Part of a small language model's weights: rotary positions.
Each number is 200 + 30 x the weight over its row's rms, rounded and kept within 0 to 999. Layers, rows and columns count from 0. The size before them is the row's rms in percent of the matrix's.

# down: layer 10 MLP down (transposed), 2048x512, rms 0.0859, rows 1950-1962, columns 256-383
# up: layer 10 MLP up, 2048x512, rms 0.0788, rows 1951-1962, columns 256-383
down1950,111,198,179,180,213,214,209,244,210,165,201,158,196,199,198,213,176,262,226,195,193,219,152,201,237,223,157,210,162,182,197,239,241,178,199,252,232,235,200,192,192,195,151,239,192,167,153,207,188,242,196,181,152,223,178,209,202,212,173,193,192,231,210,208,197,191,161,181,200,180,153,206,188,197,276,181,167,211,241,247,199,165,183,246,196,194,202,155,186,202,256,175,242,197,220,215,201,180,236,200,198,184,215,242,202,170,213,245,204,200,212,236,155,232,201,193,166,207,126,167,152,164,221,184,178,181,261,218,270
up1951,101,204,183,156,200,248,235,188,189,231,250,199,183,195,180,204,141,232,228,168,145,263,227,185,197,172,212,190,238,192,221,168,156,286,206,217,221,211,190,194,191,241,211,252,219,236,224,174,229,196,180,233,186,226,208,245,91,157,230,246,204,172,182,253,208,213,229,165,188,201,159,224,236,245,260,246,188,232,169,184,182,233,187,188,206,217,213,179,168,139,174,209,157,225,227,220,217,193,226,186,209,199,243,148,229,211,186,204,229,163,231,228,188,211,178,159,233,221,191,236,214,198,183,202,223,191,185,178,190
down1951,103,179,258,202,154,255,131,163,196,134,206,249,226,193,234,221,156,175,186,193,193,180,219,160,196,216,228,210,194,197,202,196,235,205,154,141,257,255,200,230,248,229,185,183,238,205,235,252,172,209,153,215,235,169,196,257,208,233,231,202,200,166,201,194,242,186,215,234,195,177,182,167,189,207,217,127,189,176,220,218,180,192,204,143,195,170,176,216,180,226,156,212,218,180,236,264,162,205,187,202,215,196,181,175,193,190,193,190,237,235,192,192,139,156,196,190,202,181,208,162,201,214,227,226,190,226,231,207,210
up1952,102,152,165,174,143,196,221,166,162,176,200,212,200,250,169,191,194,160,251,184,200,167,198,202,198,262,181,245,188,248,214,134,187,168,237,153,145,179,186,160,224,189,190,185,152,200,216,216,184,152,237,177,201,196,187,205,194,215,236,233,154,227,220,177,171,179,217,166,190,243,215,204,229,183,195,239,156,203,235,214,163,182,230,225,188,203,209,201,174,158,250,155,226,171,200,206,227,195,222,175,199,193,192,162,270,176,167,203,216,198,223,233,229,159,199,201,203,222,170,163,190,192,153,200,218,231,228,248,194
down1952,107,240,215,227,184,196,134,178,225,232,168,248,158,152,199,233,185,163,233,166,239,222,191,182,244,226,157,195,200,178,241,156,239,183,191,207,224,195,213,190,243,196,196,205,160,212,241,213,241,182,182,217,193,171,209,194,190,194,181,216,239,215,171,220,209,173,201,210,220,220,197,188,197,239,208,144,214,266,211,252,181,212,252,189,231,201,221,178,198,185,195,210,214,218,223,214,192,208,197,180,240,198,176,272,192,150,171,225,212,195,215,203,185,181,193,250,207,234,256,192,285,240,239,216,220,163,213,178,163
up1953,103,170,183,215,223,184,235,247,230,256,204,215,251,195,190,201,199,210,232,207,149,207,197,210,204,196,203,208,201,221,170,265,146,182,266,175,212,162,126,215,165,165,179,212,164,254,229,218,196,156,236,238,197,160,237,181,204,208,183,216,234,230,217,195,154,193,200,89,184,176,219,195,205,169,183,238,230,208,188,135,178,224,198,208,169,191,247,190,198,231,220,218,147,226,116,220,187,165,157,209,224,218,211,134,242,182,182,165,223,182,205,203,217,229,181,198,226,207,212,216,206,216,122,195,245,244,269,227,221
down1953,106,201,195,246,241,186,190,198,171,249,136,170,179,196,217,216,161,182,199,208,224,219,157,227,203,204,200,165,234,223,256,195,184,194,220,224,213,160,183,194,218,202,185,227,160,252,169,230,208,217,207,211,198,193,239,198,256,197,199,277,228,220,231,240,177,228,212,154,209,150,182,125,201,225,212,150,229,213,193,191,178,208,222,193,175,250,235,193,160,209,181,204,216,211,187,240,158,204,201,200,223,247,201,182,203,195,187,199,247,191,214,253,140,199,155,214,168,210,155,192,219,217,200,199,207,214,171,209,182
up1954,093,211,171,215,206,205,163,233,241,187,201,208,134,167,207,167,210,287,195,239,186,183,252,203,266,175,144,168,224,262,215,215,245,213,200,253,224,234,187,179,161,231,212,241,185,228,231,171,179,187,192,128,156,248,206,217,180,178,216,157,269,196,228,192,241,238,143,200,220,195,177,236,152,176,169,248,228,187,193,210,222,223,198,215,148,191,224,211,218,215,227,233,272,210,218,179,248,138,202,236,225,194,208,233,156,228,224,202,210,196,208,232,218,206,257,235,245,211,196,183,192,232,179,201,216,245,185,196,185
down1954,101,201,199,148,232,175,180,194,219,205,193,213,232,168,195,184,193,142,187,157,217,151,113,172,178,189,127,175,191,183,220,181,180,189,234,179,187,180,182,279,232,215,205,140,160,178,221,192,203,212,185,180,194,168,191,229,230,215,215,239,179,182,179,258,218,169,188,212,197,199,208,199,186,250,240,176,199,208,196,188,204,169,220,202,238,179,275,157,168,206,217,194,123,207,155,203,180,213,222,198,210,170,167,189,208,184,180,191,214,218,204,153,163,190,286,178,231,247,175,187,176,199,195,148,253,250,200,197,199
up1955,092,218,202,192,169,140,219,178,195,217,165,199,156,171,206,198,219,219,217,255,195,180,197,239,268,191,194,245,167,222,217,232,235,169,191,173,213,198,218,162,167,202,194,196,204,194,188,211,208,155,233,190,223,156,233,154,192,204,199,243,182,227,221,179,169,206,180,180,213,195,193,154,242,162,175,192,170,226,180,180,191,206,183,184,178,205,217,233,183,187,244,186,196,179,210,177,217,187,244,160,161,161,211,202,169,153,231,258,228,229,240,179,167,224,168,241,182,200,190,292,249,182,210,211,253,201,263,204,247
down1955,095,191,200,232,135,199,209,197,214,184,132,242,204,237,152,204,162,228,231,187,201,196,232,214,235,171,172,163,201,176,200,258,195,167,217,229,216,226,193,172,159,200,186,191,155,190,271,199,221,186,216,151,200,193,209,144,226,159,227,250,122,241,230,194,194,185,183,178,208,222,207,188,209,226,175,196,214,203,227,222,182,177,212,203,217,226,228,198,150,200,173,160,239,283,178,176,206,166,184,193,205,162,182,180,173,226,211,199,216,205,160,196,220,178,208,230,180,222,204,205,171,194,186,212,207,225,160,176,225
up1956,090,178,186,172,221,231,205,185,216,131,206,184,234,163,160,156,186,197,164,211,181,217,184,219,170,203,222,214,217,199,216,152,245,211,193,182,129,162,233,193,208,215,255,225,171,200,205,203,201,213,172,224,165,209,256,204,207,213,195,248,166,186,230,144,188,159,223,224,190,194,174,199,206,239,182,181,199,217,163,176,192,203,223,208,228,196,180,198,201,212,208,225,239,194,219,208,209,160,155,208,182,185,235,220,197,152,190,189,237,199,205,252,184,224,234,201,206,205,232,174,178,168,198,258,212,209,187,216,236
down1956,094,197,238,226,204,208,210,172,215,213,203,214,254,203,179,213,295,203,241,209,185,169,220,187,181,227,196,187,180,192,187,223,189,219,172,214,206,232,147,232,202,232,202,221,203,134,199,158,235,227,164,175,200,251,138,174,189,140,144,184,208,175,192,192,204,210,164,193,206,176,238,167,191,159,202,232,170,190,233,233,221,204,216,167,204,200,196,181,163,229,235,183,193,176,224,231,203,235,223,192,235,222,181,206,232,195,174,239,134,191,138,251,194,140,204,204,228,146,209,184,248,237,245,173,182,197,174,166,209
up1957,096,181,246,167,202,215,203,181,208,218,212,224,131,223,164,213,217,173,174,220,228,262,161,173,246,150,191,192,185,232,173,183,215,213,186,191,162,228,191,154,207,220,227,245,256,165,201,216,154,177,201,262,175,177,223,199,207,206,163,214,246,232,192,214,169,180,252,226,158,203,214,242,171,215,215,152,207,227,203,187,157,183,176,158,172,207,248,187,172,190,123,245,213,181,188,191,190,183,218,194,182,199,183,166,191,230,214,165,196,196,206,250,195,209,184,146,193,159,166,183,213,200,153,183,166,206,180,197,185
down1957,094,162,181,236,209,141,211,195,147,216,218,159,252,156,214,149,161,205,225,177,159,167,231,242,183,174,233,209,179,211,224,203,193,197,211,201,218,159,161,181,227,234,139,165,172,190,216,179,196,150,184,213,228,259,201,235,178,195,167,174,172,206,232,203,224,172,167,160,195,229,166,149,258,194,139,252,222,202,227,213,183,216,173,205,193,183,191,201,228,216,194,139,199,165,148,151,262,197,208,189,214,169,215,191,192,157,190,131,165,192,225,157,186,107,212,213,172,255,233,207,184,191,188,248,226,191,214,275,240
up1958,096,203,224,196,220,180,218,195,175,252,268,205,184,208,149,209,232,201,227,195,157,231,180,157,211,241,173,127,195,211,201,112,201,212,199,167,196,186,169,173,214,219,165,179,268,185,199,199,178,238,165,247,237,155,207,155,208,178,238,211,197,178,198,214,190,229,178,159,165,191,207,250,195,210,203,185,202,213,220,235,219,218,192,173,254,185,184,192,162,256,191,170,197,152,209,249,212,188,198,219,153,173,200,206,239,199,217,197,190,160,198,206,212,191,210,164,218,217,228,223,220,169,216,294,228,151,192,186,223
down1958,095,208,195,212,202,263,191,179,154,213,210,172,270,147,205,181,223,193,191,191,160,184,191,166,189,184,145,288,178,178,214,192,219,206,225,199,190,237,227,144,255,171,200,160,192,173,202,231,227,192,224,231,197,186,199,194,187,217,197,215,175,168,214,206,209,213,218,189,151,195,181,199,191,181,184,167,210,210,241,174,249,208,237,228,165,192,233,145,214,233,197,257,213,212,230,103,159,201,168,212,225,178,188,175,176,166,212,182,174,182,231,253,209,218,245,229,205,214,188,200,235,203,151,184,209,218,220,256,187
up1959,106,216,258,205,225,198,204,196,242,186,228,230,209,217,167,205,233,204,249,182,242,205,215,139,233,164,186,187,195,238,169,236,174,208,174,204,216,190,187,174,218,164,191,162,220,176,181,151,236,175,222,156,204,230,200,242,222,165,210,217,182,232,189,200,196,179,203,235,214,228,230,179,159,182,184,183,184,218,219,235,166,243,211,144,203,182,186,196,247,189,228,189,223,186,183,145,189,173,168,209,224,187,166,161,216,217,173,179,198,170,215,239,191,214,179,206,160,203,132,243,250,192,204,162,185,195,172,213,180
down1959,097,241,118,224,182,208,162,171,217,169,192,172,168,181,210,163,214,184,185,254,225,176,206,176,250,201,169,189,249,175,210,210,199,214,252,198,206,224,194,163,165,263,213,244,241,203,194,175,229,205,266,157,225,164,183,232,177,180,191,177,170,216,198,182,113,214,240,254,199,245,170,230,194,195,178,126,203,203,177,176,229,194,217,239,187,185,211,193,209,207,244,191,195,271,151,138,189,159,194,220,144,194,244,216,168,232,174,203,227,199,214,150,199,161,179,204,233,190,222,202,228,230,234,234,182,194,157,152,252
up1960,100,175,148,222,230,186,196,192,219,261,226,289,204,123,212,175,189,197,167,188,165,233,187,145,170,156,147,211,179,213,192,221,180,163,168,201,177,172,256,213,226,243,189,165,237,237,182,156,172,223,174,149,202,149,235,207,205,148,180,181,201,187,191,208,239,200,225,204,226,200,218,181,233,219,213,198,200,152,168,203,222,211,213,210,161,278,195,187,154,230,186,214,254,218,256,206,141,203,230,171,276,228,176,183,139,233,188,189,176,243,199,198,210,193,183,232,196,201,235,193,176,241,182,153,216,207,157,222,168
down1960,095,211,212,132,242,208,245,201,200,180,178,190,215,199,210,177,145,163,183,172,148,221,256,167,220,202,202,223,259,157,254,195,238,214,211,267,223,205,195,201,173,212,196,179,281,230,189,178,203,183,175,215,207,136,205,167,222,234,194,138,145,222,245,192,245,230,182,239,209,220,177,200,204,199,229,219,210,213,174,151,212,240,192,175,189,184,241,215,142,148,203,113,201,185,226,146,202,150,224,192,174,218,197,203,192,182,193,164,199,200,172,183,213,215,204,177,204,147,203,200,147,143,222,224,250,171,194,179,220
up1961,090,178,174,172,191,196,242,207,217,212,207,212,223,238,240,208,200,114,142,158,187,218,202,190,203,167,205,145,182,193,216,183,199,191,201,176,161,222,214,218,181,194,202,198,217,168,141,206,213,168,192,210,216,235,199,205,210,217,165,166,194,230,204,213,185,144,198,152,175,144,217,204,201,245,206,196,195,175,264,179,240,226,196,156,215,180,219,171,193,194,187,160,193,157,192,215,183,128,214,236,213,248,171,166,158,242,155,174,191,150,166,206,175,209,227,160,190,206,204,241,184,229,265,202,174,218,223,219,171
down1961,095,181,248,227,187,174,158,137,213,135,215,201,203,169,199,217,210,202,145,191,228,211,168,193,213,215,152,235,236,139,180,196,192,205,192,174,207,250,205,188,244,194,217,214,181,221,197,146,223,212,235,216,186,174,182,177,207,228,168,236,192,240,199,160,242,269,189,230,219,200,155,137,193,216,143,227,212,242,179,168,178,221,210,245,291,231,202,195,231,163,151,210,191,176,173,158,202,189,157,225,235,217,183,187,222,218,195,168,212,246,246,201,186,166,158,160,179,187,198,217,235,179,214,222,234,189,197,186,260
up1962,090,209,167,275,176,209,244,206,166,172,192,180,190,204,173,190,168,201,282,222,223,160,166,204,187,194,182,187,287,188,212,207,209,195,194,209,176,176,232,170,217,187,244,211,212,185,179,226,200,231,189,185,165,187,166,214,198,192,216,232,162,245,220,209,210,210,205,204,176,205,174,167,245,177,175,193,156,212,213,196,245,175,210,128,223,146,204,253,259,251,221,156,235,219,175,261,134,206,248,213,193,158,188,139,224,180,193,238,207,187,242,202,204,190,130,174,218,173,167,203,172,210,194,288,124,183,175,249,199
down1962,096,192,170,176,233,235,150,231,199,204,150,135,249,241,223,153,175,207,196,181,189,183,156,200,181,186,169,221,244,195,220,166,200,203,243,207,181,219,218,205,213,154,177,255,212,214,239,158,257,182,137,194,254,230,190,214,186,178,184,166,205,238,201,145,199,209,140,160,194,202,221,246,148,194,186,156,193,196,184,222,159,209,231,171,186,229,197,165,251,200,203,160,229,194,164,194,252,167,199,233,169,165,175,231,217,232,177,220,184,169,172,218,245,158,217,157,256,258,199,191,196,239,241,212,200,147,145,242,208